config.toml
n_kv_head = 3
head_dim = 64
d_mlp = 1024
norm_place = "pre"
rope_fraction = 0.25
parallel_block = true
init_std_qkv = 0.0847
beta1 = 0.95
beta2 = 0.95
weight_decay = 0.12
batch_tokens = 32768
Each number is 50 + 12 x the weight over its row's rms, rounded and kept within 0 to 99. Layers, rows and columns count from 0. The size before them is the row's rms in percent of the matrix's.

# down: layer 8 MLP down (transposed), 1024x256, rms 0.124, rows 696-748, columns 64-127
# up: layer 8 MLP up, 1024x256, rms 0.135, rows 697-748, columns 64-127
down696 096:44 37 41 51 68 54 59 61 55 44 56 52 45 51 45 41 51 52 62 46 45 61 53 42 46 34 14 52 62 29 53 65 58 34 57 38 57 41 60 72 61 51 52 48 62 38 30 55 57 52 33 62 71 61 45 29 47 32 55 68 40 65 26 49
up697 100:58 43 61 50 56 70 43 59 43 18 46 39 56 41 53 29 51 34 29 59 60 47 30 54 36 53 56 43 20 45 71 40 53 31 38 62 46 58 29 33 53 45 48 43 43 59 46 42 15 56 40 55 33 55 59 28 67 47 51 66 49 56 51 42
down697 096:44 55 47 39 51 60 55 50 61 50 35 60 55 63 61 63 59 50 62 59 48 57 43 59 58 47 56 48 43 63 34 53 58 61 37 43 39 40 75 62 47 58 53 58 47 48 27 44 55 62 49 56 50 62 31 74 37 46 43 43 57 57 45 54
up698 103:56 44 65 35 57 63 44 71 53 55 67 52 51 43 40 30 45 56 52 60 29 38 54 56 49 58 33 65 53 59 38 36 51 41 37 72 40 61 70 42 61 69 53 67 40 56 33 61 42 54 53 47 46 58 45 45 62 47 42 50 38 48 49 40
down698 107:41 22 42 45 91 35 50 54 70 66 45 58 38 45 74 79 73 55 47 55 47 41 54 61 44 24 78 52 51 39 46 65 42 35 47 46 50 65 56 44 60 43 36 45 33 62 54 43 40 54 47 55 40 55 29 49 33 54 60 79 55 69 47 52
up699 096:53 38 57 44 49 64 51 49 37 53 45 58 35 40 57 50 34 69 66 60 58 31 28 38 47 55 69 57 53 67 33 46 57 43 69 67 34 33 53 55 43 28 42 53 56 43 50 51 40 52 44 53 43 54 17 52 54 46 55 48 59 47 53 81
down699 088:46 46 56 43 51 65 37 40 36 51 35 32 40 48 42 54 66 22 40 58 53 55 57 53 57 68 56 44 63 24 51 50 62 23 58 68 61 57 47 58 47 52 58 68 45 55 67 47 58 49 46 52 53 47 56 53 52 56 67 38 61 39 53 13
up700 108:75 50 27 51 55 37 44 48 53 49 56 65 60 35 40 64 58 46 43 23 26 55 46 13 30 51 25 30 41 62 45 50 70 39 53 61 44 68 40 44 52 62 61 60 44 62 49 64 46 59 37 60 51 48 64 49 48 36 53 53 43 34 39 46
down700 120:56 54 59 46 67 57 37 40 59 50 28 59 43 48 49 61 26 31 41 50 37 43 51 58 53 61 59 54 40 40 56 43 83 43 41 59 44 34 60 66 57 52 46 65 42 55 57 61 46 67 42 72 30 60 48 37 43 66 50 49 54 51 64 43
up701 091:38 57 76 54 50 40 43 56 32 75 49 52 70 62 56 58 41 54 63 49 58 58 37 40 39 44 54 36 50 57 39 41 40 60 49 59 39 72 65 55 54 44 51 41 47 43 28 51 34 45 37 44 56 61 28 41 57 53 46 52 37 60 49 44
down701 097:56 38 30 57 38 34 64 38 39 50 39 46 52 62 38 56 38 57 36 56 64 53 42 53 59 37 52 41 42 40 56 65 74 40 52 59 52 61 50 41 45 52 53 41 48 35 50 41 57 44 32 62 46 70 43 74 55 44 48 55 38 53 60 44
up702 104:41 63 62 49 36 33 34 53 54 51 57 49 44 40 62 46 46 69 68 29 36 45 46 42 62 54 49 67 51 53 54 57 19 43 72 52 55 43 30 49 58 79 53 52 50 52 53 38 51 59 78 55 58 76 34 46 66 58 62 40 45 51 60 43
down702 100:45 55 37 48 57 77 36 67 32 52 44 65 45 45 60 36 36 63 55 53 61 28 42 26 51 64 53 60 40 44 64 54 60 60 73 51 56 47 65 47 46 53 71 72 48 63 33 37 53 66 44 47 39 39 66 59 40 53 72 50 53 67 43 23
up703 101:55 47 38 40 73 50 50 55 44 50 54 59 39 51 63 49 22 40 40 45 53 28 42 36 54 37 73 78 55 40 59 26 41 38 54 21 44 52 56 45 46 48 68 37 48 33 59 33 77 53 37 50 66 76 75 29 54 36 29 35 52 49 42 60
down703 108:72 34 48 43 78 70 67 66 66 51 49 41 39 55 42 45 38 58 30 52 56 53 38 64 42 45 48 71 31 61 65 50 31 74 54 44 52 62 58 51 41 47 42 34 49 46 55 46 56 44 43 50 61 55 46 48 82 44 66 69 61 45 52 42
up704 104:47 74 52 49 65 38 60 34 50 18 33 51 70 53 69 38 66 47 54 41 49 41 67 39 59 74 46 51 35 62 55 41 45 39 46 53 51 66 65 54 41 45 47 40 67 48 23 61 38 65 47 30 42 56 47 40 46 46 54 70 54 55 35 54
down704 104:57 53 38 48 33 49 62 35 34 31 35 56 51 47 59 77 44 60 58 45 62 62 60 49 60 32 65 46 70 35 58 43 64 34 40 52 35 57 69 52 55 57 58 36 65 19 43 66 40 37 67 57 70 50 45 64 60 62 66 48 44 67 48 62
up705 105:47 50 55 65 44 71 35 36 65 56 38 57 41 55 67 56 48 53 41 44 77 46 51 66 43 35 43 53 38 55 62 59 52 64 58 78 51 51 63 47 63 52 57 74 30 58 66 44 47 44 68 53 49 45 29 41 56 41 21 51 53 52 44 57
down705 101:52 43 53 51 50 41 50 48 61 54 51 42 62 41 51 68 71 70 49 50 30 47 34 48 64 55 62 53 47 61 58 39 47 63 54 42 41 45 50 31 35 54 49 50 70 36 45 50 24 33 68 32 42 61 43 33 54 43 26 51 42 42 57 54
up706 112:30 71 66 50 65 68 66 51 53 67 59 53 42 52 45 51 57 21 50 40 56 42 62 51 39 47 28 43 54 59 50 27 56 62 68 49 46 61 42 55 48 29 51 65 46 67 28 43 46 21 59 61 59 49 52 51 42 43 69 44 71 77 48 60
down706 119:58 45 78 46 77 50 44 59 76 65 52 37 59 39 46 57 61 34 36 45 55 41 42 47 31 46 52 53 64 55 35 43 49 62 36 15 38 73 40 40 41 37 39 58 49 72 58 42 46 60 37 69 65 55 55 54 56 40 76 28 63 51 60 54
up707 104:51 64 56 54 44 39 62 62 54 81 60 29 49 78 54 45 69 42 56 37 38 40 45 42 54 61 45 55 55 31 33 57 70 51 41 27 42 54 65 59 34 58 47 52 74 65 76 40 54 47 69 50 70 47 48 43 29 52 53 70 51 34 39 69
down707 106:75 52 52 57 47 78 61 66 58 52 69 64 55 37 52 60 61 42 58 65 54 49 32 47 57 59 36 46 47 69 09 60 40 44 63 51 69 56 51 47 54 70 59 47 28 45 62 46 54 53 55 63 43 20 42 55 46 34 51 39 38 55 43 41
up708 098:60 49 36 51 60 62 71 52 59 34 52 65 61 49 38 41 45 43 45 66 41 30 73 34 55 70 29 51 62 35 62 59 52 48 59 60 68 59 35 42 56 53 65 47 50 36 50 76 79 37 50 56 38 69 60 35 52 20 40 56 62 49 47 68
down708 100:45 55 51 35 54 37 53 45 45 73 39 64 80 66 58 52 40 44 44 46 43 66 50 53 54 33 59 51 62 54 80 52 49 63 58 39 51 53 56 32 42 44 47 37 53 33 77 54 47 36 42 57 55 44 64 72 45 55 57 58 53 62 52 49
up709 095:45 40 51 58 51 63 48 47 66 54 45 54 35 41 59 67 46 50 51 48 57 35 57 30 73 39 42 48 73 53 45 51 41 59 61 78 62 49 59 56 42 45 62 58 50 66 38 52 44 47 42 60 53 54 35 43 50 58 45 61 42 49 24 58
down709 094:60 48 42 44 53 49 48 63 43 51 50 43 56 58 43 18 46 24 51 64 69 45 47 71 69 52 38 56 64 57 42 46 42 36 48 50 47 60 46 32 46 56 28 59 33 48 67 50 60 65 43 42 55 50 38 68 57 63 44 36 35 53 36 40
up710 109:51 63 57 50 44 41 61 60 41 77 44 49 64 59 51 50 32 62 50 74 40 55 59 70 32 48 46 47 60 56 54 26 78 52 53 51 46 67 56 44 64 55 51 58 56 52 58 43 55 30 69 53 50 57 57 50 40 67 70 72 55 50 44 36
down710 106:58 54 40 66 61 55 55 71 57 32 53 46 40 41 68 55 60 48 28 46 67 65 38 50 53 38 26 50 49 46 39 51 54 44 55 53 36 57 60 44 64 15 53 58 29 63 53 58 54 63 60 44 64 34 63 36 48 53 43 61 54 80 62 57
up711 098:43 55 57 37 40 59 49 46 55 57 59 26 57 53 44 33 62 46 55 55 43 17 58 45 31 48 58 67 60 59 55 40 55 48 37 40 59 74 26 45 48 74 37 42 70 40 59 63 48 72 45 37 30 45 55 27 57 40 48 53 46 50 55 41
down711 098:58 45 37 63 58 54 63 64 53 36 48 51 54 45 55 54 29 43 51 20 74 69 44 67 57 41 70 50 42 40 51 50 56 38 55 63 61 46 65 64 47 47 57 51 23 54 43 29 60 24 50 45 54 54 51 41 30 41 47 43 49 61 41 54
up712 110:41 52 67 52 57 55 43 44 69 51 27 54 42 50 47 33 24 44 43 39 55 36 44 39 59 50 67 48 43 56 57 39 42 54 67 46 64 56 61 24 34 56 52 34 57 47 24 49 40 55 57 47 74 57 62 76 34 46 52 59 81 61 63 55
down712 117:41 60 44 37 49 55 50 50 65 48 42 25 46 17 58 36 58 70 34 53 35 44 55 56 81 51 48 28 65 54 70 72 41 63 55 38 58 54 41 37 55 44 51 65 40 59 37 59 66 50 53 66 49 25 55 43 29 44 52 36 42 47 68 43
up713 102:46 52 59 55 45 40 84 49 39 57 54 49 58 44 58 26 60 47 38 40 39 53 57 53 47 65 24 52 59 65 35 44 46 61 61 46 51 33 58 49 67 41 33 40 28 43 55 59 38 44 54 71 49 30 61 58 25 50 34 46 60 58 45 44
down713 104:47 61 59 49 44 48 44 51 75 56 34 23 52 60 22 61 32 29 24 60 38 42 54 57 36 51 48 36 43 59 76 44 40 32 44 30 67 38 49 43 57 57 44 44 51 50 66 48 60 60 55 63 51 60 51 46 49 45 47 55 58 70 55 44
up714 114:46 28 42 50 52 59 44 22 56 49 59 39 38 66 55 40 29 65 52 68 44 55 63 49 43 47 46 69 28 48 59 64 74 57 60 63 51 53 44 40 57 61 34 43 61 55 45 52 23 63 38 60 44 54 47 54 54 50 49 57 54 53 36 33
down714 112:47 51 41 49 55 63 36 59 30 46 44 66 62 54 62 58 29 63 75 60 44 61 48 49 65 43 72 44 48 84 62 62 52 33 67 55 44 40 41 45 27 58 55 38 45 68 47 31 65 58 57 44 39 47 56 55 53 60 55 45 53 59 51 52
up715 090:66 38 46 39 34 60 40 54 34 39 53 41 54 53 45 67 50 65 39 39 58 43 55 34 51 49 71 43 51 59 40 73 61 58 59 20 49 32 60 31 40 34 45 65 55 66 56 57 55 56 43 61 34 52 57 23 32 49 59 79 66 62 71 69
down715 093:37 48 59 49 80 36 32 41 57 60 44 46 25 45 50 45 53 44 74 43 44 32 42 46 52 41 63 37 47 52 70 72 29 65 50 68 54 41 62 63 53 36 68 41 46 34 40 45 38 34 46 65 42 35 69 40 25 57 54 31 64 53 47 65
up716 102:52 47 51 13 42 52 46 53 34 58 58 58 64 39 50 51 28 61 61 42 44 39 41 50 61 63 53 35 67 46 61 60 51 49 68 35 52 59 44 42 30 42 52 58 42 51 28 45 48 46 55 47 40 50 62 51 51 56 64 55 56 43 66 51
down716 095:59 55 37 48 57 37 36 31 67 62 54 34 27 32 55 52 65 31 44 61 72 56 46 45 57 45 53 38 48 50 75 33 62 45 68 46 47 43 52 56 72 36 62 55 75 73 49 54 32 48 47 32 41 67 47 50 78 50 57 46 47 58 47 37
up717 109:27 49 42 69 53 50 49 50 44 51 67 45 50 45 39 43 43 71 56 54 56 70 35 67 53 48 45 46 46 53 41 49 52 47 47 71 53 49 76 63 39 55 37 39 47 59 39 48 32 46 45 54 50 50 51 57 42 56 78 61 52 32 17 63
down717 106:50 61 43 58 51 58 47 38 46 38 56 53 50 28 61 46 49 69 50 38 77 41 43 49 56 38 71 50 60 46 46 35 31 47 29 62 48 58 52 32 66 63 60 55 34 52 23 57 56 46 46 39 65 50 59 56 55 32 69 58 51 63 43 55
up718 099:64 43 52 48 64 51 60 43 52 42 25 45 46 49 56 47 61 64 80 41 53 43 66 42 74 32 62 43 44 25 51 56 52 58 48 44 45 49 44 56 31 38 44 44 44 34 40 45 54 54 48 57 35 33 51 41 50 54 31 62 73 69 55 39
down718 098:60 41 48 66 33 32 49 55 47 65 34 47 56 44 53 41 57 53 67 48 39 51 47 59 34 31 31 52 37 62 56 59 37 66 59 46 50 23 54 34 64 64 60 51 72 36 44 63 62 55 46 57 49 86 52 64 48 46 24 32 52 22 47 56
up719 104:67 51 41 59 39 48 50 50 41 50 64 66 22 51 37 45 39 64 28 37 45 51 43 50 53 43 48 30 50 39 49 50 49 62 46 28 84 33 38 59 51 41 76 59 39 62 30 55 53 42 16 22 63 56 41 47 50 56 69 56 58 40 51 47
down719 102:51 41 72 53 32 49 77 20 66 41 64 42 55 51 50 28 72 36 34 67 36 46 44 68 41 60 49 67 42 54 41 46 67 68 45 60 41 40 52 52 46 44 23 35 28 48 59 36 66 57 38 54 61 47 51 49 39 52 50 48 51 35 62 49
up720 107:56 58 76 33 67 72 73 61 31 43 24 43 32 30 49 26 41 46 52 54 48 54 39 59 33 40 39 35 45 32 52 45 49 46 48 51 56 48 53 55 41 40 44 56 41 66 31 51 62 52 51 55 41 44 66 81 45 45 47 29 35 34 54 55
down720 105:59 38 39 33 36 42 48 36 34 37 44 30 26 56 41 43 61 37 50 52 76 48 63 63 41 34 60 53 64 61 54 75 52 18 24 58 56 34 50 27 64 57 56 54 53 42 61 58 41 36 45 53 64 46 39 81 45 42 76 66 58 61 49 48
up721 097:60 47 42 42 54 35 47 40 48 45 28 76 34 51 78 62 36 68 59 71 53 38 55 65 50 34 37 53 33 71 38 56 46 55 56 60 58 53 48 67 53 32 44 52 42 45 75 40 51 36 54 52 62 56 30 36 69 45 49 45 56 47 29 49
down721 103:57 61 53 46 58 52 54 45 57 54 57 39 55 63 42 48 71 47 50 51 59 62 51 34 48 58 70 53 34 30 57 36 77 51 33 79 41 42 30 49 35 59 29 36 49 45 58 53 49 52 28 46 22 67 51 57 53 35 60 61 56 30 59 53
up722 098:74 54 51 64 41 35 69 62 65 38 61 57 51 35 68 59 61 54 52 44 56 47 35 50 72 35 29 53 36 49 68 47 55 46 55 59 55 25 32 59 49 52 57 15 49 52 56 67 51 48 50 55 49 54 74 47 68 49 42 47 64 68 33 54
down722 097:51 42 33 63 48 44 64 46 54 58 67 36 69 54 41 01 30 41 42 46 48 52 43 26 56 49 49 67 29 50 64 42 69 51 29 42 48 51 49 64 62 60 43 50 61 46 52 43 57 33 73 40 41 51 56 48 55 52 62 46 53 41 51 52
up723 083:41 44 74 47 44 50 57 48 39 73 58 69 64 48 64 56 54 44 60 53 48 37 68 43 57 31 45 39 43 31 43 46 59 51 51 69 70 69 44 21 72 55 84 53 53 68 44 39 42 52 50 32 36 43 60 56 53 53 42 58 44 36 51 63
down723 087:59 56 26 33 65 47 57 53 64 51 70 50 62 50 43 42 41 65 51 51 68 48 64 46 34 74 58 58 69 33 57 73 46 67 65 43 33 62 60 52 59 60 46 44 51 44 61 70 71 60 51 51 36 47 59 41 49 61 43 47 56 47 44 45
up724 100:42 30 40 59 62 62 37 57 32 69 39 44 60 65 49 45 55 50 47 49 61 48 28 48 52 41 46 59 56 64 50 39 57 63 45 54 59 67 54 54 61 57 59 73 62 37 31 47 31 64 62 47 24 41 40 74 38 49 55 57 50 34 53 36
down724 101:68 65 70 46 41 44 73 55 56 64 53 72 41 53 55 47 36 56 40 52 43 52 40 37 67 14 50 40 41 66 57 41 49 33 58 45 44 48 61 53 45 46 47 44 29 47 49 33 63 51 38 58 60 44 69 43 42 40 34 43 59 56 50 41
up725 109:48 54 44 63 47 48 47 69 50 49 47 53 48 56 53 50 72 47 47 40 31 45 32 51 75 65 27 45 41 61 72 51 58 62 45 61 72 40 37 24 58 47 61 54 77 51 53 27 47 67 72 48 43 38 51 55 60 71 33 46 54 56 46 49
down725 111:43 47 59 48 58 43 34 58 37 65 47 61 51 48 57 44 52 46 43 52 56 47 51 37 45 58 36 44 64 60 62 45 52 53 27 47 49 28 55 73 41 48 49 53 79 60 35 58 61 32 33 58 58 66 45 24 85 39 56 63 46 61 61 37
up726 086:62 64 58 68 60 50 35 43 55 20 62 61 65 56 62 43 50 46 59 54 38 55 49 46 58 58 55 41 50 64 61 51 34 37 56 51 56 60 42 49 40 56 40 44 45 24 30 41 42 76 31 36 46 44 64 66 49 41 17 46 49 60 55 55
down726 087:50 43 27 49 63 45 61 59 44 68 44 51 30 52 57 54 57 43 46 25 61 58 38 46 31 49 57 54 68 53 33 76 40 52 56 60 29 46 40 78 53 53 67 41 70 32 26 41 64 42 60 59 58 60 35 55 51 59 41 40 55 66 70 55
up727 101:48 59 65 61 76 67 35 53 59 64 89 45 63 68 57 49 35 39 43 37 49 43 66 42 58 51 53 40 38 46 63 61 40 62 69 46 48 46 49 70 43 41 39 46 57 41 41 21 41 39 61 37 51 75 44 34 57 73 48 23 48 58 55 50
down727 102:46 46 39 56 52 48 48 54 46 46 48 66 60 67 33 69 41 47 41 53 40 50 40 49 65 32 53 71 65 62 68 48 24 66 55 50 64 44 49 47 50 25 56 29 47 43 55 47 62 51 33 55 56 79 40 45 34 50 40 30 69 56 48 52
up728 099:73 59 59 59 33 58 37 50 73 23 49 25 27 47 48 34 65 39 36 55 45 75 39 67 71 55 44 51 55 30 43 55 60 63 47 55 65 48 53 53 56 74 60 60 72 44 46 61 42 68 44 46 44 62 47 51 60 62 63 62 39 47 42 63
down728 098:42 51 52 27 52 64 58 41 54 39 38 49 66 41 48 47 48 56 33 40 69 50 43 60 54 38 42 41 44 64 51 54 35 53 48 19 48 55 38 43 43 58 58 46 39 47 71 29 59 47 62 51 77 51 53 46 35 51 66 39 35 45 72 50
up729 106:59 49 52 45 65 40 58 43 42 45 61 62 44 46 36 73 44 60 42 93 52 62 47 55 25 49 44 53 42 55 48 61 57 68 62 45 60 44 62 69 48 54 55 62 61 55 65 57 38 65 40 54 62 58 56 54 36 40 40 49 69 46 50 55
down729 102:41 48 35 55 46 60 50 43 31 69 61 43 38 54 72 51 70 57 55 39 53 49 63 54 58 73 20 46 55 63 54 41 44 47 60 55 48 56 50 52 52 46 43 54 54 48 64 68 87 43 31 47 49 65 61 29 72 56 82 49 32 63 58 48
up730 101:44 19 47 51 45 29 53 62 66 32 73 55 60 60 43 51 33 70 48 50 51 50 52 49 42 52 46 62 46 36 63 48 51 43 67 63 42 35 52 61 55 37 64 43 54 49 69 45 59 61 29 51 49 72 64 56 44 59 66 54 51 59 56 44
down730 098:48 68 47 70 59 65 36 53 45 50 44 51 41 63 56 42 58 34 53 48 63 57 50 45 53 65 42 38 48 39 39 58 60 44 54 49 40 66 57 65 44 50 60 63 37 44 53 24 72 47 57 34 34 78 30 38 42 23 48 47 61 59 45 84
up731 110:48 90 52 41 54 64 40 56 76 51 36 56 64 46 50 45 63 57 57 59 44 54 60 37 50 41 45 30 65 38 30 48 47 55 52 66 57 62 63 46 56 59 47 52 58 37 57 47 55 46 36 60 53 41 67 46 41 56 69 74 54 62 52 42
down731 109:36 40 45 38 49 29 48 38 20 51 49 53 44 36 69 60 74 58 48 52 79 54 56 51 34 53 28 49 59 44 37 47 56 45 35 41 29 43 39 30 69 54 43 30 38 53 62 42 55 49 41 65 45 62 53 76 38 52 54 24 67 53 50 55
up732 105:32 37 49 52 53 58 67 40 62 60 53 85 76 52 35 44 50 54 53 55 19 23 46 57 47 66 36 57 49 75 72 62 39 51 27 55 52 49 31 36 46 38 38 69 55 42 40 38 50 42 41 50 35 59 37 50 49 50 52 49 72 40 35 34
down732 106:62 40 25 40 42 44 33 46 57 71 33 45 32 31 45 30 56 59 62 48 57 48 35 54 59 39 49 60 44 45 88 54 56 60 44 58 45 44 65 62 42 55 69 45 64 14 49 58 71 44 77 24 69 47 50 53 61 60 32 51 54 48 59 54
up733 102:46 38 56 29 78 33 37 51 51 58 23 47 26 30 59 39 36 38 55 74 28 60 55 55 46 37 42 53 56 45 55 41 51 47 41 75 38 49 26 50 36 25 63 69 59 52 51 40 50 35 36 50 31 61 47 56 50 33 43 36 74 49 50 65
down733 098:33 29 70 19 32 55 42 63 56 42 53 26 48 65 49 60 39 56 66 36 50 49 47 58 54 45 41 56 65 58 57 46 46 50 45 49 42 52 34 50 55 70 63 52 38 49 69 35 52 55 52 48 32 66 58 39 61 52 54 56 66 33 34 52
up734 105:49 41 45 50 41 38 50 55 47 77 48 56 72 51 41 51 66 39 55 49 58 59 50 38 50 55 55 36 36 54 41 53 55 56 55 58 40 39 35 57 48 51 57 42 60 66 51 57 43 45 38 48 44 64 54 49 33 53 54 75 45 79 27 44
down734 100:37 43 49 56 50 66 44 52 53 71 33 46 32 17 59 50 49 47 44 48 70 50 51 45 42 43 68 34 49 53 61 59 37 55 47 35 72 36 74 62 51 67 45 45 54 37 52 66 36 42 41 59 49 55 48 55 52 37 62 49 46 53 30 51
up735 095:31 62 36 62 47 68 45 31 43 54 55 28 50 52 73 40 46 65 45 46 63 55 44 43 27 48 56 54 62 50 72 46 57 47 41 42 57 51 40 60 54 33 57 62 54 47 69 73 41 48 47 45 36 49 58 56 49 69 68 44 58 43 57 30
down735 097:44 55 48 36 41 25 51 60 59 51 48 58 59 59 46 55 46 41 68 64 38 38 54 62 54 53 56 37 55 51 54 55 50 52 40 57 41 42 50 55 30 55 50 53 30 53 71 52 40 41 37 31 54 61 48 43 50 46 61 75 52 42 35 39
up736 108:46 48 34 39 41 47 42 63 37 55 37 42 67 53 44 29 44 48 53 49 33 76 54 45 63 60 27 46 44 19 42 41 64 72 44 55 50 69 63 43 54 55 43 57 32 51 53 53 37 55 54 49 37 59 40 73 47 46 31 69 34 41 37 45
down736 118:67 43 64 51 65 53 55 42 36 51 61 29 65 46 48 33 36 56 47 38 56 61 20 36 58 54 52 50 61 52 49 50 62 53 44 57 66 44 53 57 45 59 39 51 44 35 29 41 35 48 54 57 41 38 53 42 51 52 53 53 30 39 55 51
up737 079:39 73 55 64 35 59 61 34 56 39 50 78 40 42 48 78 40 50 48 49 63 40 45 62 49 49 64 43 33 48 58 34 68 53 53 61 56 57 33 73 77 54 47 45 29 36 37 42 49 54 50 33 51 65 43 44 66 65 47 52 49 32 29 52
down737 080:49 48 29 43 46 48 54 42 53 55 33 25 56 39 65 48 53 29 37 45 43 53 47 55 39 67 25 38 51 40 43 58 38 63 35 60 55 30 72 57 52 52 59 21 58 45 39 57 51 65 64 39 52 60 61 52 28 65 40 45 45 63 40 63
up738 101:57 64 58 28 65 59 65 77 64 39 55 58 48 34 31 38 56 40 44 67 42 70 34 53 37 58 47 51 44 70 49 29 40 55 60 47 46 65 41 65 60 66 61 57 61 45 51 43 49 44 67 39 42 37 40 63 42 66 38 47 38 07 25 40
down738 098:63 64 55 41 46 49 39 57 65 51 49 46 47 52 49 48 48 61 60 41 78 67 49 62 44 56 61 31 75 36 51 45 51 76 33 54 62 44 36 58 66 48 54 53 26 40 62 46 71 47 44 65 47 84 56 33 46 54 44 65 23 54 47 66
up739 093:55 35 61 40 48 43 47 39 37 49 62 53 45 50 48 43 50 76 57 39 68 49 65 24 46 43 67 56 44 55 52 54 49 45 58 34 28 35 47 64 54 53 68 55 20 43 41 52 59 65 51 57 41 45 49 57 54 54 39 49 45 43 50 46
down739 091:31 52 67 42 57 54 56 70 38 46 45 51 45 46 44 61 43 20 55 40 54 62 52 49 59 42 60 57 28 41 65 55 37 24 59 54 55 54 51 48 41 46 55 50 28 62 54 36 90 61 55 56 46 35 55 51 40 65 45 45 54 59 27 40
up740 090:69 53 31 40 44 75 61 29 48 57 47 50 50 52 46 43 36 29 46 69 36 66 62 65 66 49 37 38 40 56 58 62 65 36 51 63 32 72 20 61 34 47 38 52 51 38 67 45 32 55 53 48 47 55 53 42 65 36 57 35 43 40 51 69
down740 091:30 45 65 60 34 41 45 44 36 63 52 74 45 70 04 58 38 42 43 57 59 42 70 49 56 50 52 66 53 58 31 45 49 65 56 45 41 64 75 68 52 41 57 61 53 57 56 42 60 25 43 62 57 64 36 47 43 66 39 55 62 52 26 37
up741 096:61 55 44 49 49 40 54 51 64 49 51 55 44 67 37 62 46 56 55 25 33 37 49 33 63 34 31 57 45 58 36 57 72 49 56 59 55 26 54 39 50 46 66 41 59 51 62 34 33 52 55 74 52 28 41 47 63 47 44 53 37 55 43 51
down741 093:28 37 64 37 55 74 49 60 46 48 56 48 60 55 55 29 47 54 54 57 37 69 38 57 46 68 69 61 57 46 44 55 40 58 37 55 42 55 49 56 36 48 45 50 41 48 43 61 52 82 43 33 38 45 45 40 66 40 68 49 63 59 62 49
up742 102:30 58 43 41 53 66 50 41 52 27 49 56 67 60 50 45 46 53 32 42 54 60 51 23 44 63 50 54 65 63 44 47 45 60 50 66 63 27 61 52 33 64 42 28 39 50 47 36 42 44 47 39 55 50 32 41 30 60 47 65 75 52 37 54
down742 099:42 41 69 54 56 45 48 37 61 76 45 60 46 35 35 66 65 59 66 53 40 65 54 43 49 34 44 38 43 58 39 53 50 46 64 58 40 61 54 30 64 42 55 79 74 47 41 59 37 47 64 36 57 58 47 44 46 60 79 47 52 54 51 40
up743 091:68 64 22 49 62 46 59 31 48 34 41 45 39 64 45 68 57 61 55 45 63 50 59 35 34 50 39 49 50 53 58 47 59 37 50 50 44 54 61 53 46 51 60 58 61 63 52 40 69 59 51 59 67 32 32 17 39 43 53 52 51 53 72 57
down743 093:35 52 60 55 33 47 52 64 45 59 47 78 68 42 52 50 40 47 44 41 26 49 56 69 51 39 27 39 62 37 41 61 37 63 65 59 47 34 45 34 54 47 20 29 52 57 39 54 54 50 33 62 47 46 45 49 56 59 46 43 42 48 37 22
up744 099:71 49 60 52 55 39 70 39 77 54 41 49 53 48 57 49 40 37 47 43 60 40 51 49 33 56 60 58 25 46 38 50 42 71 38 51 53 48 45 64 63 62 28 36 48 48 39 60 51 53 53 48 60 54 48 47 52 53 43 45 54 56 47 58
down744 090:58 47 83 52 40 19 41 59 40 58 42 67 49 50 45 64 67 53 71 65 48 52 63 39 59 37 43 29 46 56 55 49 25 47 48 57 47 49 50 52 24 24 29 29 33 53 62 48 51 42 45 61 64 57 42 47 65 24 60 54 53 58 66 39
up745 105:50 49 65 57 66 68 20 62 42 66 53 39 49 74 46 50 71 50 40 65 37 44 57 54 55 43 35 53 13 30 54 56 42 59 54 64 46 43 39 29 49 69 51 74 32 69 53 41 39 48 57 51 52 48 44 56 56 38 47 57 40 47 58 53
down745 107:48 82 43 53 73 45 36 42 69 53 40 44 35 54 56 55 44 48 39 64 59 36 48 60 51 49 48 61 57 29 59 59 59 33 48 57 56 40 37 38 33 23 37 61 52 64 41 70 60 74 47 45 49 43 59 57 42 67 48 36 42 55 30 46
up746 107:53 48 64 46 71 58 27 55 51 52 43 51 41 45 61 69 44 52 39 57 38 54 62 44 64 35 35 47 52 52 64 55 35 32 36 40 69 51 53 58 65 38 53 39 50 52 51 55 54 67 34 44 61 55 70 50 58 44 53 45 54 44 50 58
down746 111:57 29 51 51 52 45 34 53 41 58 61 43 56 25 48 67 53 58 49 55 41 44 78 38 23 54 34 74 30 50 48 41 40 44 34 41 35 59 51 48 61 36 57 35 59 37 61 64 92 45 39 50 50 34 49 57 23 60 54 59 63 46 55 48
up747 105:40 53 60 48 50 49 58 40 54 49 38 63 68 63 49 36 46 39 52 55 41 36 51 61 43 56 33 57 57 57 24 42 30 46 60 51 27 60 63 56 48 31 41 55 59 51 41 28 46 49 34 63 62 44 54 40 52 45 29 64 39 51 51 50
down747 105:61 43 81 61 43 60 26 48 39 42 59 50 53 64 47 49 39 35 50 42 60 38 52 40 38 39 50 49 43 54 39 34 73 65 55 56 44 68 43 53 79 59 46 42 76 51 75 63 59 64 51 42 61 49 51 58 50 37 64 52 62 51 45 52
up748 107:37 44 37 67 42 50 59 28 41 45 49 54 40 62 59 22 41 31 34 50 64 54 55 59 56 40 54 38 49 62 55 31 46 66 41 45 46 47 62 57 59 88 53 55 53 38 38 43 52 58 65 43 59 40 57 53 52 55 51 62 68 48 47 56
down748 107:29 43 65 70 59 56 63 41 56 45 61 54 40 54 58 23 55 57 26 49 31 41 61 53 44 46 42 62 49 62 75 57 59 67 63 52 47 32 63 55 28 54 60 65 57 56 61 32 30 34 67 35 47 46 62 24 60 45 58 65 50 33 43 39